Weights of a small transformer language model: biases.
Each number is 128 + 24 x the weight over its row's rms, rounded and kept within 0 to 255. Layers, rows and columns count from 0. Numbers have three digits each. The size before them is the row's rms in percent of the matrix's.

# layer 2 attention key, 128x384, rms 0.0406, rows 125-127, columns 0-127
094:123158126158150123181159122132151133121125080106115111157088097118162127121133152165155124142109097137126122129137104122134120120153138118140146081170141113135130127128114092141129148132146124077131113109180104132135167107140101119120100113099131101118182108134172128114139116166124182153106149103120123103119131111138135149109140081108120108113138157174084126128074099100195133109120
087:126147176118136139127141131135136119161149153147141124162166145104159141094156144137173097134114119166118148130143086117148095140121167115117132145122105117117106074123119147111129160157143107125103120086131095106124144148138118131178086038110122144123094151158170148136132129167181122199131111120171138151133104106119124098127133129157127120140137085120112130129079136098145093162150
094:155143129099113114108091078108115125122103148137148140100113127124153135131135134134097120123116097123147175188131064190130140138104123188124151188128111115150162110169160126152117160120088079136121160105142158137160127177078075102104124137138140110114167123122104165116146086127152160124138112145149141127148148149116165142136135153149117122179150120132137081166136136124088147127154
# layer 2 attention query, 384x384, rms 0.043, rows 126-127,254-255,382-383, columns 0-127
096:135103161113144144144184188146086111124113170120139106116127118093149131124137161104124127155139139116134093152133120098084122139159125115118155183112126154145141132143126102176147142084149118117100091117131092119107128098138127104087150148145130155128128099099114175154107107163101116119144115122084112127149127119113073112119148160115158142165133158168120087143116080129150072204098
097:104098104133116114107082166168098119133159142122188161126116096118111159097139149121106109146153120127125140158190137117104168151129159122112101127113138128153098104168169136158091135120144144102159141196144126129145157090179092125119110129112105167095073122148149118108142137138134087148110121138122151138103126123102084110131153112136179204133156136136139115103096104136124127082146
090:139136136100162118093177135131118145132092121092114099116151171108143122111145127165088087114136112096090130078105132145127106102123127109073060169113091133112105163049136140137131133149130122164120153141133130100127134113119135108141091116150106114080134120159155124111110104099144128116149141098089146176128096120162135117127088120127118091158118174117153183116137118125150167125106
093:128111073143148155077116143121121127097123083141157131100109165116137134158111133095088112119154123138144092155174106148146150156111138124137133136113122121113131130136126148117118124118183110119137118139090163151174123110145107089102109121092133111101103140177137093132165129093128119100129149161106113108113126139130118126137164152107139143138117189084136135145149167177100140150133
087:118137140139115149130114161123133115140096125112081119094095143124118135119121107122109159124137178102131103116139099124087125140140121123165128109148093136123147168143107180131140113122144152140169070136142153131111133096100117100148136180160134171103143110107121170132127068133117125123143156122105093135153129118115101093134140138117156146125144135138171150118126062125139128138133
096:112110114148108137099059137119092096110102097159124151130126133141101156081092130129067150152129129157126157131149157142129125119137153152136140149120104094118139134178113113185150093111132127118147179160092146125156139112112120171164099151156146145109129124148144160100125093098146137128108147151101136116134133134140120090166133102126114156150114180111132095139051116144105126118177
# layer 2 attention value, 128x384, rms 0.0343, rows 0-24, columns 0-127
097:143098115114111122128127130129157132099111154072135146111162108106101164159128104152154102112170114152113128103078074131146156090165109103120120127134125105111098081136088158144099109124131200160128179114119127158130123187108124145120117148133105129123107141132128115096128111130118079174096123102120154115108163108119122137113184150128170103136128130131161094097126084105157130142155
103:134119136112112115122177119104142145104121121145145166124149103125115123123128096169112162147113143132127131091129137127152065148109112124127144145138132186142141092091159122129183137109141115131126070122149146134097110121153097142083137171133108152105083147119117121169105146162140149149161104119194148111149118138105137157137116128146126133140124109123158120180145112145114122184126
109:165097135173133138128126148117146169131144137142126145132110099113100147128141104165129147100144137139142113100126157143119138087162146120085139093127170102167191200109115100091081109136118154113073135142083128137126126136116147086106150136108141098140115149139165166154107087141105090100150105134111109096153089114119125145122137109104116124152127134140096130120090129118123101097075
101:150088154099107149117096086138147135120113140149132138145139158106053069101131147156176099147109120142121134140122148131097161104123131123153126117153157149140098111126130109110126134133132152122106128138188122132134150113102136134151153114142101132134161133164125115128115133140130158153154116100160098106159088086119169134102138139128151109161129136110137167094204083126095123094092
086:122096151121107123134086132131146115135153119115127130143138137151076144157129110149143133141129110114112114130115174144126115131107129122077123149130125117141181128125127114096126129122160131148111139185153151094141097169131082123112139158082100112161114120173137141118110121115131146131129116190117101111125128178135101147148147125094186118104140116107141153117119180124116129145129
108:166130130141145145139161113109132133108138147100125077147091145151161091120110116078158126161124121147106091139134103150111084147150116116114114148118141146152146135144134171119146122138131097124104102132083135098178120172157156162125089149146109113125123175132151114123179151105121146164141198127116127117122139119094133145143117149137161131121118098103103128109122133166137072104097
097:109109134147123141120140126130107083135124144108119114148114144165099124117129142143113125109164129133095141132169129138152167155115152115118097146117122091138110136115103130110098151172132112124173120099097116126170126079141139105098125126122128061121125152170134133119118099150124157162110129110182123156148138139157128144122147144120150151125119119130126094099153128080096147092133
103:089110114171141142152085144144104139139120154125171115120132115110099123129094099149163139112123162185149158111141126131116109123179151133147109150137153154127193130134112119099107144125168098093153079124116137147101095154140116117124145106127096102156102131171119160126126117090114140112114203094099159112144099106080141138112111108109174165125134116114109185132147129126144122149156
092:091105135154130130123091158169108087160132118109169044139172062164112109173132129118142113178121152142115120107100148109104123118111118081123138135115116153134093100144094128092069151165138139146146128133104167136119171165151112095151143118140179122127139134098122138124080112123123137138127097132127187127107123171135160109135111153132146123102162132151148131111111089080111128160153
097:136119133165122071144124132118139123151136113095151140152120126110121112144133154149091116089137127098120097131123138108155127088114132092097131118109109157137097192186127138146127122111150169130082145131145174140140125179106134142133089156134145129136142125124130125155132141114124123105129141126129109116120136143137142123099111157155120117104164111134120108087106090171152106111088
109:120113118168134169105126163137140140102100123149115098125133160166150123106151086150110111127132118087130142156135122142136157116117102109154124150124129102049155123134115139142159131147114143130191090158122136140138140103137156154115128185167116076126135150143120129126144093128151137126112128109111100071139147140092159095143137151117141117127173107143131123114110114081127145134133
090:136101097127105142098161160125139107128132117131162130140153123128123112112144161084114140153095142168109123168134165129163115122101116123140119127111134126129122099118118133130102131116138105125115110135124128121137139107163121081136126105163133081145102162118173172111117130148146162102121156114152113114120181120149142122124133124174125158098130107115130152118093128119133159154145
094:121150158114142162134121152163138113120125124129112152097168124119140141118118132098153122073158126165116122118123136134131070124083157137146142120125153110112151104127124111184119133141120111134089125146166149132123114160126150094111163101105144133117134113131106098134105139098110097141110117137116149152146141121102117097093140119180154192128145123095117105127123182098121108153120
091:159147143104097119113133103164158117176116128131168153114139160128085158156150134133154105119128114133157143151102155107108132170114138107158130113136163140103100113114116142096114169096133088102133111111128114097126138096117139125118147108139140140139142127123124144123121144127158096132132121152126142105127155133111140144127102127100090156154161132146111094122103105130086120156150
094:121142109123148166145154153124127129117143121117143105132149106169127162160136095118101097100148099129106084148133106089130127158172129109157125157147087168114113120120126122105122119113110073141129138140115138113075155171130176126105127116139127132176098147075111142089127125133114166126165089140146094094145175132122101149052143146153118131136112142190158119136128135110137128149110
112:107114126103111131139102122144129096128133127108135122121096133108124146137106131120109162131132146134117121140152098129142142131124136122133109135100132110087085151094091108132065121125126142145179132121108125126127119119126149171140111078138119098157165098080139123106105088118143156125121108089136115109106126135150123104144100093094089171148103142091128094099113144138145104084129
104:129086121076140096166148108154107104143121124147140151117122134153163108130138090141162173100133117120147134143120146108114068085151163146127135130117118179140108114121167103147149171131117118154169141123135149169113136137140139128124176081159140145150135115121123111190116136125127118116116068150080141145072119104135138125113121084094139136120106145107112116158099097162171119161111
100:152149106082104115104108185133101103133118141146137134123108154167180169141107128131120138138134137119147108153185120126127128162101117116132102129129143145141100097104125121118117133159165105124131144163105082109154125155142146172122121125109150135136136116138128143103158107089115130161137113110141115131134116160149102090140126145101126188110128137092132138096123141136077122151115
103:063153136091145121169110126157117126122152126133100120115078130139128158098124158194115157138089157117156164164106127136161149155133133175086158120094088099110134113131088091137084136101134155124115118109138117138147140113142114126104141156111111139141149114145142094120111103131127158129129146130161155153180116120165129121141146108091107085135150104138125138163128131154150109117119
104:081098162177145145127074141127136128154127107092132136151151079114119098133126120129156188136142129109088123110142132140119073191101095092138140135125109124138137113154160147136103112060107111143162149154132145135099121118177135144118113172098131171144118144122131149133119122087114164112099135139119157129123107109156131097084128107133108162119106131142142110139145176160145083105121
094:173140140120120150134135118082116119126130123097125096110128112127177164129129143113152107127112108111126118138161157127115100113134137127167138123128131096097124196154117144145163119160124163125118175119148103132140126158160140097118141146159135144092136130119153095115109146154154161162169092107123096148113123127107136139090124150171104078125105084164136114130149125116112153152163
094:120091176113121174169132091113127079144125117153109164127151088131137118120102132105148160130141129129148180111096149096125120112117155173108129097107107098136144085108139163158139101143134146163146139148129144067127123133123122102143112129141092113130111142122101084146113114099111106132154141124145136134136131112102128162064128188114148111082156125155129108105153137091092139172165
105:131148126145129156102079097122156125144150137097132103138134153158137113097115150118164150169138097121096145140170123139130105087125152127144115144123106184114116148162170141160100122046109135106092154116118142122114090171139123157119128158156130128172139132110145125104140125156123185105092106161127110102105142131127150089150137130167109107140111142161118127181128097135152130129149
114:133143105086116146159148129114125085143117129128089113145120150106149186156106113141124121139139135118117139118081103131125134131116164121135114149135119119116160121122106123106111184102135118156117183097129123161159167114137104134145162140132114180145140118100127113121133136119105116126128156164115110143148123139165093123110138133146171121133079131147138132140135120145154146106124
102:136135140134150119096122124127146122120111105117157131178149158176098132105141149144153098105112132189140129114181099142130107125140113123140126175120161174083095080109094108189114163127157136108121085166167122141115119114113096169141133152118109169077111120160089136132101128165156137137117144091068107119110131126113135120089140096106121112135150105126113153134147098109110154118150
# layer 2 attention output (transposed), 384x384, rms 0.0324, rows 0-24,128-152,256-280, columns 0-127
102:136180113124114171110115138147079138074085113109135138160109115114110191102157161145097117104124152110106134114119119147085119111081140122103110089142112124132103142100146171124134150104099100102166102166150151134177067173195123133093164116141107143097117123159173127137101129070132124064152155137123104172137132140122112160166114187138129116098093152109171124112158122115099117136112
114:108120150126115112178119102106173137161115116140106130079104159135092135117135153123111154121120177103179125156148150130147132082118128121124137157105067098105095153117105051146145082134106145193096139130077152110159108110133127134132115126099120104097115129101167145099146170098188084189129138135091149128130128118151120147141125090135130158111131102142133113119094160112121147109135
113:141137124133102115061164105133126116087166100104127109142146117129131107159122124106109137167175114122128159117113077135140102134129122135111101130121116141136101140144152138150115188158122127104160145107142127160132115109158151176123098135099135102134145151141031123118089136101096194154118139116139133135168144150145130099144098118114091147111133147209098088161179152120141096113113
105:121150052108115073126135167118170101153175122093121109119096127117109143121076132152135156159124164118125135168088135154135118116161098117152137100154142128137148142143134113163157146115103157126108133113142141124088152108166127160113125160106093094093142130111100136139092134097117145146125146155190165126150159147188076079130130101122125182085132116151140127144141117110112122128134
101:098093041117127148113145139122089114136160135044135107119122127148159122117107114108103124084135164154134133149115112128113113104123132083124127119143157117097148157131134147168133170128168140129119117127111100120119173145132136143150164148142127147143102123147100123172090139116132146114140149135134095154126139145121084116136146159120132175114138139131111116120120094131128100110123
107:148108146106157144082176102139145137135073156110160147085134146125124112099136131147122138087150110125112079162119090135147154150162136100142125177087173116159175108140167124126098109165090131082129128145093125122125150123178088130097196076093121168162119106132121126114118145164093148149148115107092142160092112106131144139102109130127062104152099158102151135109105119143121074119128
108:149096107112111116090145116138137093115174119105108135105159103141149093117098096124091145188139165146123102157158125144127142159131141125165132105139136134102156133140116104145125141131139119130137142150103093089133095147055136141119061147141110166151130116108096109148144133130098130124127127175091090115132128097121116067118128124118039151142123121117116072133115122102158102142133
112:081127138105095106104102117129165112118116097104132101097139128147110140125138125131101117108166154142134100152129102144103118132101139111143133147140091124134050150111124122138143112153095123140140133103119142125098128143164171144132128142124125095117146149140143137101111140095183119161087146177126151137154151150119067128195093116122083146124141135164141096141161145085129137124128
087:134154169154103138162135106131168124112092167146115114117122130108103159115155116128118116149122114153131089116128168156136111130126162129138148184125120124122094147154134137122137093131159097168151138140078099123115138141100104160107139133135085118123138125123186127090145129135143093154095105187135138127144151124123129107130138115105096100146142094120110149135121141135135173150148
112:167130133168122130143135155127138142133129148126137135135129146108102071116148143117139127149140088126116145113102154132166128141137116152100138139130189128147150101148145197147118146112138114119135151106112108135127106087110116127103203086117125141121116120131106121108129128142043149123134120071106119129136131170167118110100127152110125118111105145119128151139131105150124115116134
120:121157102118107132120104139133158124129116129144126133101155106154091099124122140120153149179139133144132115104102158152140118158127156138153147135154107131133084148111118123110116144130115113153128135098110165137090076106095150138106180105117136140101143141132088136114180106132041125137114128120172153114131124106137066121134120125103103156112145170121117105147168134104123136158129
090:117094179120126114111135109137140130123107124156133124120105139111129133143152123145126122119139132146156113143148097137105124123112125123107102136078137145131113120127148119137131088157117093128105142178124133110141179130159157136105035141136119103143176125140153116129116130138150122127104117129102137133165108146130164185143095084117132062144141134138120142098161152093149153146130
100:132117122180113136141134121117222117125113141117124110113130124140105122118104118101156116127130073111172141132137116119159196143168112127141146121129111113141143142145142141123135129129094150167140146157083119111101160128155125125150125111135126121164107121114117134091157103152191103147117120150153158123100151086136132095130143053128151134132115155124140150146110094172131141137124
101:097122134105110125113101130158154163132116115102143113092097141148112158136122172149158136138092128143135150157128137109106123131146112129166118097174102135139118106125115138120152101096110159217117122162112163113136175122231119108127138115114151083082125102139152130156141099145149128097130186153151143128166167159152139152120135153140148117104106116129168159106161113119114156114134
103:117116189120148138145090113153107165130093118157139137095121092117155082120164137151148133129100161109166137130171171123101111109092126172137112129118071147139109124128127137090144107131125154188117127143157158129140149126140155143139155102150142113089164112121150129114143106144153141136138178134109127110158152122127176155149129148141154118128128110140124153126130115072109193120155
109:148152154154127117138108122147079103068133103154110140141132142140149170186146117094134113177118162143110157111142115105124145138108134138139096108141120133118149116132100153142145144111181097110161126144135123107150111128082127133094073166142101143157143123121137129143140122119126141082136122140095081101112140125110180127125119148122115083128126114115144092136095158144164122172130
119:106131160172115116137095103159195133175134114107116087096117119131086078136143120135125120130120111119153129143152144125116123139149135167114120114137104124105099136154135165124144106120147148195129111143094118136151124117170124160177146076128125098099134133105178125057160112149201129179093136154147142123134184133159106116157155111120168162124099125185154160122137111129104199122143
108:134135157132133117192172192119097110119140123156103139121116128127109121109135077144116130117117107144133135160151164132161127102131164105151141144146141109126133094116099141168120115106170089113110152140094143114139120108033094157138054164141087124101106136121152160124133144144134091148128090106144125138130110171107100139149095113117104072164147139142115109121125090135142189098128
113:135094092152129089113127135090123107092145121109136139166158140144161144139086125089104132114168137111110147118103094121169143158146116123128160130123155132135109096112123122127108181138132114110130151091135118128090126116124136092135049194118102127196121136116075131148090144125164134154133119138137121129120113159116132081127115134118109133146133109127140112156102119144163082134108
111:085146136183124117139048079144119110127077135137118082064097136133127098142152124132137125102134159141149118102172143137115116112121131129108108140111138131117116126116125167118149093145201120201102101095091076108096137102110150115160159146156103127151144124110135139100137143138176126127132125128112128127125171190140103149154156089126174153134135115136170101119114084149144162140159
113:168191123136117136126160118154145164089088137169126151153139128113143143097104147131121133160110107112111131110148133152129133122129110122129141100138118136136189130139142117091117103117113145155144113170127135121184074142131098110098115034122112147093090127122156109126163100118089110108117138123110118124130106087126133122108130154136130114129098117111149160136130138122112094132118
105:122169052143122169096180091107154126104123137099121134124141142144138195116098134138128106087132112140123127124082109141108132105125128108130112127133118118120119155128130083151142147126110157130146113137142125138128153155166147096143179131136126143139107127130133127169111121118146131107131124157132102129124144127098170116133134120149140157098100140118113138158116152134110080132110
113:100161121150137164187140132153086147184063171143129120124101123112137133100150108128131126112102129128100090103146173146108117076107146097105117135083140149121183163129120150135108122127170117118107118135120105124148127140134076131129178093148090146117099120117169153116126131125130106118147097076145148155093105126122119176107165151124182158170134123111145164128095101135123164136135
118:161146120142134151098183094177107155084096143131118157160119120111149146126127103126083116116121148101121124138156111145115125092111119124119122104124099131127116105136126130133128138149116142156132126194122125123218104154167112133121077117131095156115130141130144126136123139125139129102140130146101095135138119122108201125138141161153086108148092133158136100105111142129097107101112
108:117138104086107124140091174134198132160156102110112126148124134149098182112108155112128130159116164111123130171112121121121158128109124100145163094163104127129132137122097123145155122100058129124138126136117165098122107149142150111108133132105105118099126127120169135089149121081157096123101153190160136129129143088135074107161125135125104125124128121102159129137136115132128136136114
096:134186138131173159173113119114131145137148180129141139091129121150169128138136160156136136107085159135125147153125127108081109108152112104103163091103167164102134139155101141096141117104137106109117099091128142158130120136084121140114086100109142117139109137107173141125100106111080124105157179115109121114156142093137077139139141154131105131139130153114113174125156170101117117139123
102:136143101126090125162141134121111100167073136111140129162135130142111180153085128156122125114153109135139138126105108103122173124113125141173121171176181094145148116136128080127156110137144111111168090140098143138177115120152168114174223122111131153134123121110123091141146120148177110118130101136120078114097105102158136145126097117139098112140133104117099140151128137107137152153114
109:142136160122145174142101090148099143118164117073131102119145099126188118112100164127131144138122128114122121107120106146132090119148129144166143135120129129100122130136106144133117147106169148138109108103098127162142091163157145157093202139157136130135133128143136142128126159156169114161127187143148114122127173175140153087173141168136126117126085143104121116138140124149141108119151
101:121112136142117126161129143107098113111143148110134099154094138128145150114112134129119127122145119147151095090098077134104118094135113155168128133103134137127150124113098129144128083130142167153130094092093122150144070136194151143115087133115177137140139104127101126172135178161149139139098146161146134143105119149107156139126116106136182155095131109129082118148099142112133160124123
095:122068139143116121118120127126117148085095101129113133131147136128136098142140116131095123150133183113165137098120133136165107118154137104117132112138102129149142160124157176134120106117137098134155106081117105133102059116133148160094052117156113111111151111120105139096140161182135136143098124130143154170121115169073158124084128105142166077110126141112126122106110108135114149150113
104:126092150131078120134094107123170097122133109121123145118109135101086133126163105153160135119136141143122126139144132155110140115142145159109128123156097105136134143130116124181119141111161120160137174136149147125181180116175126153169070156168153095078166129129148144137127143108118147114123088088101105139110107122139127132150160150128126133131167116199162124126125135097134133114120
106:155139143136139112138072086104122122124136166154125100155113123130069135142117152133112115136195093124167094130132114127136091136127116159144124065098114125113123132116103117154114137102175132150103120106141137150096117123217136159155199167171155159099143140120123156128138126136127108123158133166144099108087125157135106144094145145134093176084133130152080120129117148122145137149135
111:148089133134151109181119140101143139115078124110136116121142126138167106128102104153132131127109097094122134147105102117117117131115133135151143125119149135105124139159137135139130087114117155156154107059100095140162011151148130118119177130099143164121115131132163134131144130161124093105145166136142086128123135118154175107124147185130113112111122103112111111113103112123121133132131
098:124102126097152109148138180071160118112137109128110131149135136132119134124098056119118129155134141125138125169120093116104144131103109168098106104158153130118147171141124107153133131127092137102134115136130138169146136136085149100146125156101147167090098138111101123134147129118114138092126154162122121125156133076147060127085155183113122140141161085142086133127125103097149132110108
103:128158135133079147113134122152163120131173073092141146120145137097134115117146138123144166150149141143064127097124094141126150108153125154133139133137111114122098128123130096172125174153153132145147137109101150157153169131118140166126047137132104110153148122142107121125112164137118149166078102119120127122135173172129099147167145111111133131162105129129141143124122135141150145112110
110:117169111134140143177114151137134127152145107106171120135149111135114153101125179142114129156149070112082137098080089087133139134143153163119133107102147128109116132109134106136117134114135120130095099073128144156166108157171128162095151145105148112154083134124131148082143152122113105144137141131162117096117173098138082163155114144135049140134102138105118150154125134129157121127143
091:137108112089142087127154119111155144092098133132153103181123107101165122145114113167137148102110109157144101143173151126148116152098151127148102169126112135126145126133127070152124116141145138154136145117110114126147144120095148127180231149120104146075171134140139115214148120124145116122152132124150105155138110115148135103152128168121139119106124115116114119126116120102112071115137
100:139109131144124163135096139091059103145143143128110120147075156139100123128157120139096147116141154144134098132158126133142115115118131159148142130145133126144157140135118183092135097131131154082134143108131116128167131087129120116105033108104172171132115136131073116137149136150133127147132132101109159147143147154131110121107099092130114161154168138104110136147078123101137152100140
094:093152069160131143141114131158133113180144107147126127144112122103145127102137135155116166135099126139147102101156145125145096112109127101143133139136112123142106119150155130107173103124159067144150122127086129106114107093167115094123075083082092148140108126103103099139132132130151113162137154103166089133172141163178128133151117105113145069131120143100110143140126140147116149144128
090:134133084120139101099127109144152119170107108135157153103117116097154173127109139139133136111112122122126152139155151094136116115094120080116106127106142152114094122135136062130137113137124111100192136162122138073108114129121107087124167110084065171122114133131129103109145124126141090120130180126144099135171114081158148109143158156106153111141132129134094087136143147160087089143149
109:159191124119141117108115109105102156123163167147121109111152083125103141158111166120135139134155097128163139179144130099144120117111133164146109122105128149119106082148095086127142179129146140115069137154125139141115177099106141139126241177125115139125118123123127131148126112112112118117188107160148116080140144139151068158113134132128091127131079132134130124090131111131113113137142
101:141126100156149144076145139140158105187153082109104151111120130143123129114109098112104142140150140117125116119111149120177130152137124156118126153133148128126107138153138137110130139140124133086166134122105127118136069116108146089106048090072111174122114118105115095072161136182151115123120139149169113126146145120154128108132106143122140089145125156107117118126105122171136179130113
091:090131126115144120112149102079117167127093185166143122108122141120094115146123103097144131102130141100135151136152141126125161157094121085154126108131106125127170162130127225139124111079149138111122107104142151151105120131135127125143131173147115163084127124129137141149099133143145124108088135127101126147086105115126128152106136108140122136138163126110128128120116110141129096154143
106:148110153136117113161150149086078133070100126123111133108138145134171079122119134121124142137112164098142127152123115164097142119124124131169135109155137132146157115106099173147120105115084166115120131149139119124097103123124084111123152112169160106159134139164094167137106132136139135161138123137122159137115125164113153104109142119131152188101101124153154148116146081102127118139135
101:142075112136111112099164138109133125120088112125118125091119138153119154143142096168122135145115099142151149136126116117140163134115120144129078146134146138158164114120133091119118111143103138094137138126115121126135074100071134103099175145096088130138107120160093107095134147160124112082143088148166124131140134095126130150112101138116121092127145129117149084124114101146120169134125
104:132224124140113124140109126150139101189173147172130117128115158128077142128113161127108130108135143160119102132117116121131113082129101137093149108118142125099118108154111102114134156131139099101119154171128154087162178104137118124121066073130158136144140141120147125138141111103119121122114154096105117092138119132182077166158129128111121144147119140151107128148134159116137137134101
094:154125158126167140156104177128111083114140115138083135105130139155102129125152137124102099130113157130135135157069143127126079125133120122113130108148163142122139123140129137119141155096109109065115111112126106128106087136121148119107085091151172123150086134150145142115150112163109150139157136098137163122145162144121101131106118096165099121120136134118144129138128133088119145102116
096:123130161125075137120162160142151135157109108126148144080128143127081133155116096115137126104098145162113131125083143105125199124136128150107090149137156135134163137124139089137120129140098131083132166167117123084179185108060134148116072109114088098124142129125161111142148113094122131041120072131145177133136102088098135175134124144125149079151158114140163115129174135110110162115105
113:165159150124129156133118119166128113178111150147116154074121145144148099136116149141103148086120198114163125159126173126094094147135096118103139105155151114103120132139104177111148127091149096065115117145143149122075150123117114101120130077152135128116102123130190133138108084151143122115161158124122110128092095144161106133145145118129114141126120128172146129128136152115120146147124
112:122143112149119128170109131096119137156110157125137127156119111086111117139098145105144142135111135100125128123093092122135132100109126144101154090142137130126106112140138134134131073123096140173130125079121109113169071100168116163113073108092185158162123126101121141128157143135104139110122129135096128115119113133149180138121138105109152151147120096114090163115109112114154138147112
085:127171136115127144108099121165096146072115098134138143168156092110096144093150155157103134131127165101118121099139159148075113113088124094069111124133106133162095124109145153133162159107134098119203107166149191149162115153157122148120160136145125134103084116152132130109120133079105136093149148132142077157150140098115096169192112168133111115104123183137156123098165115099099095126145
092:115102142117135120163124094125125132164144136140121112082101160104101167119132148152090135117125167119168135153180140137170127086116146111142133152125109121088108139136143041157146094146099145156123132126095134118156098085145133108093127123116124119080087118129128125118107131083173099165129141143067140114141133138128137167118122103136106145132124104119111099102094164119129109116130
096:130165136149120148067160119130118121084120120142126137138160116143131097152125118099128154136166093104116148095101092130147087143131120151106109152138103131132076130135144161113100151128123144112141136099156144142139102105149145189134098149101121103124150141116059136130088145100120196150146135088141165142149122148141152123149103103118085155117139114210123101162175163138150112094119
098:150126095113135087124134182146140092145148121137119133112101097119109144121093133150155128165149152145131112152115144160157122129161089103148123102128144128138157117150123114130167117095095123121107105113156172103078114108134131174110112176131121107090151139118100152155091129110113161128120150154162185132160149117162096090131114116108139144107134135119145120154127156146103134119142
079:119073080097144115131176148138106128157102145097119137094109115159126104101144099098146125069106150169127112129098117157171136137107119089136158114114165123111127112131113112130139139129165130115112111134121145099120138130116137148145129161123087144134149143138093126153098152104168155135099158118153129166153114118130090093136119154096161141171146169092113099146132131159100152106135
098:128097138137158106107132086107173129158097148099162133095119154126112117096129113124123126080155115108120107168127079152153148157172137100151120176130156140150145087135145116124108122144107135105131145147083108136128153125166092123115179081090139140168121109118129136106134129154109133170149104117081129141064116105131138142100106147136055096135098145120171125104094124151133099122136
093:144108133121132108090130130127140100154169113108097135106143113138130105114116109107097130151161170130100089132152134146127157191119126136170121096135136112126137124117125093112132126105159138127132105183114079096127091175045143148138077128131116151139153130110115106143150146146129092149112135167104104123112132116131083115147113133120060156156127091105122071115087128103155123120126
094:103131152099116117101124104137130134102112111133134145065166125141089134113124127146116135085183122132112101138139119172121133148108134097129117133147127142155074130123123099138141102155102135126128142113158128115075107122138151140102118121125114138102138156138152120111083132114171128152101151144128143125183126137110083133184088120118073164119132133134123100123136149081117107137125
090:138155143135099142134116109136129138113113162085111121093115132115132160119129122150118113147158137148135121157112154154132118088152152132166105123118170148121146143119134142180144113144158120105145143143096081139117137159083098131108123091115118160121151119121196125109127131156125064144104138176165107156141134140136137134118136108117106122101120134105085151106105107112158172143129
090:146131107174092149152128130101149121143119148100134139135118142109113074124130148108125138148114089130126152124081152133156113119142132182077158147120162141116119111147138191132105143105128111138130165104086098144122101100121126119106192108115114128138137110120117143117139127126049151120122099073125139141117137180167152134104165154109146133095103122154159179147145098132139132100139
097:128171069107068150112122156109165116106144142109118147101161101152081119148086155108132150161134152100121111107080153149121116157110166165102144123161122115120101179111138142119101151118115146178105115100118130141094065125112167135119158135111106137091158152116117127098168121133048131128112142110192150115109142133116062104149157112101125192081133127138146105128127099088113121184101
089:115108190120147119107119102164094153105105111166122134127118142119130149137168119149127136099155099147162129156165097126117104131141124098138068147102136171150114126134159124174128113160135101104106156178131110119130165154130133145107071120140149137157159120132150116137112130134146099136139132125084120130156105152145160195147081075135122094132114137114090144100150145110167107144120
088:139114118144133134148126149089207125143136151114134125124102140125100131109111121120146104108127070140137158141140106124158202136177140112153143107127147116144171136134131129143106124129060137108127144134105129104083120136117112129113094137112147116185147129124111110112130098181173102152107124168107166150119139092140138090106142070138137121145112183098097151167115098200142166139109
078:113134159091110126103130154168143127125142110127144144089088131129106153121149167152146109128109115138135153178171108120119130127159117102174109111175112133119115091111104130157131119117091130201095111156097154102108165103176132118118111143128165112093112125136119112142122105138128123080139186153097138131171155157134144153118149158132119098115110120085134122141161137140109139122129
083:119105170093123144135119127167087135130119124130152150112105105104166096096168139162125117124103156111156147140181127114081123098082140142146081118131092138117151146104149137152133132144107156160126111116148136132125162127157165114112136114156140122112128113149145103126110108123147138116129180124102128097177150160124171144142137149139147107102159108127109133132128103067107163132123
099:130170147139127122139103121142081127070154081129100139139143125132160174180130108118127148167119169125111158121126143083106135116096130150114092130128108132141137133129108162144146151134176117122171119156135129131149134144100137138100119160140077149135138114123121116140161140127112130112150115156121081112111149147131166155134140130124131114126123112124130125117109134118159116152120
091:128125153151112126132136106171164132173129136108123119092105116117078087138152130137113106109146114116123141152152118130136149114136146155110118090134142133094140125153149164162131106131112135133131104116119108126156108092144131134142110094114127121117156131109198097068131081153204151160068130161129150132146163152153121116138170119123156145125102140153125161129129122142101194118120
104:140157119131119119164175169115082134124162127144115124138105139140102117129138088131103141127099099181144150166145153133150115101126170112174119124138146135122138113128096134156134128092180110120114184115111126119146123123070093154117096154117088144107113130144134143131112130144126106140100128111159124129119110160133103155120095093120092104143142127126101129134142085100141157120136
090:106105078158143096136126134080135122111105102117136134161164149147181130140091142103124150117182135124101133089087109133150150168148106138144164126130141128121102091123089118084103157134139119119134158109135119109087111117147129112140091161129096107168120141110068154172093142135160155153161109131135117137126117151127119074108096142117107147162118113128141121145122137140163116156121
089:095125101149109144140083077155109138133077106116126103073107150133110119131167133149140139114146169152145134127156116135097141104099142126106103130095168154106162121122142119137135099146183104147145125114095074112086116102135153087121175140135076140164184127133134119115128132142166135130118115146127133138143153189159093136127153077117173158126114123127166106115125087138152138154127
086:137181136129115121125113126140145152115128137123124106150129122108161151092089157126091100173112137109116145103158132138112103111131113122142138129128118118122179133111164132109112101110132141154149112168108120132203110159111107107118108057136153117105066127107149119108170100125079086134105136127097097130100119095132111147133132175145120104121119125147159155116121124124128101121133
087:132156083133150157119153091110190116116112128119116112115153142142116169103098132130166092119132126136130119116088125149115126113125137106139122139138121106123103129136122072160148134153113165132143104154131155134119163134144120116165179150142122116120110149136134125155144140133139128123126101144142071145128148102106141113165112125142134105133096178133129104151120164166094125130132
093:090143127137128159181151094169068165189055145136134102140109116125152144115155103118133120128099142149126126123148172148111111062106170094115128146054137159133189154139119145154108142153173097115130150118122107120164142132153087116125173100140082138126117122132135149129136112111118117135129094083184131139098090113129117159106143160111195125164152149128150163111120091131130140142131
093:131143132147148140097156104179111154116112134116138120173128131110153135115129093115070097138137164094124114142172111130120120093125119120141120150143089114122116085126135144143129137147134139161162125203097126135215144163154115133128116132148103139128095133138133127128142137122143118103143117130095088127125129127109174155146118173156058108166124141164146078085105141123111111082134
098:139105147070126109121093182122161127154144121124103141113123110132091157097093162134140141151135139114121141143130160145144180135099120096119148081144140135175139126130097113130161116115073119126118106125150141088097078110121133109083104127118115160099130145122140136106126112100133118120101162168146136129160132079109103103155115153115123117134133135084142138121135133120113112136122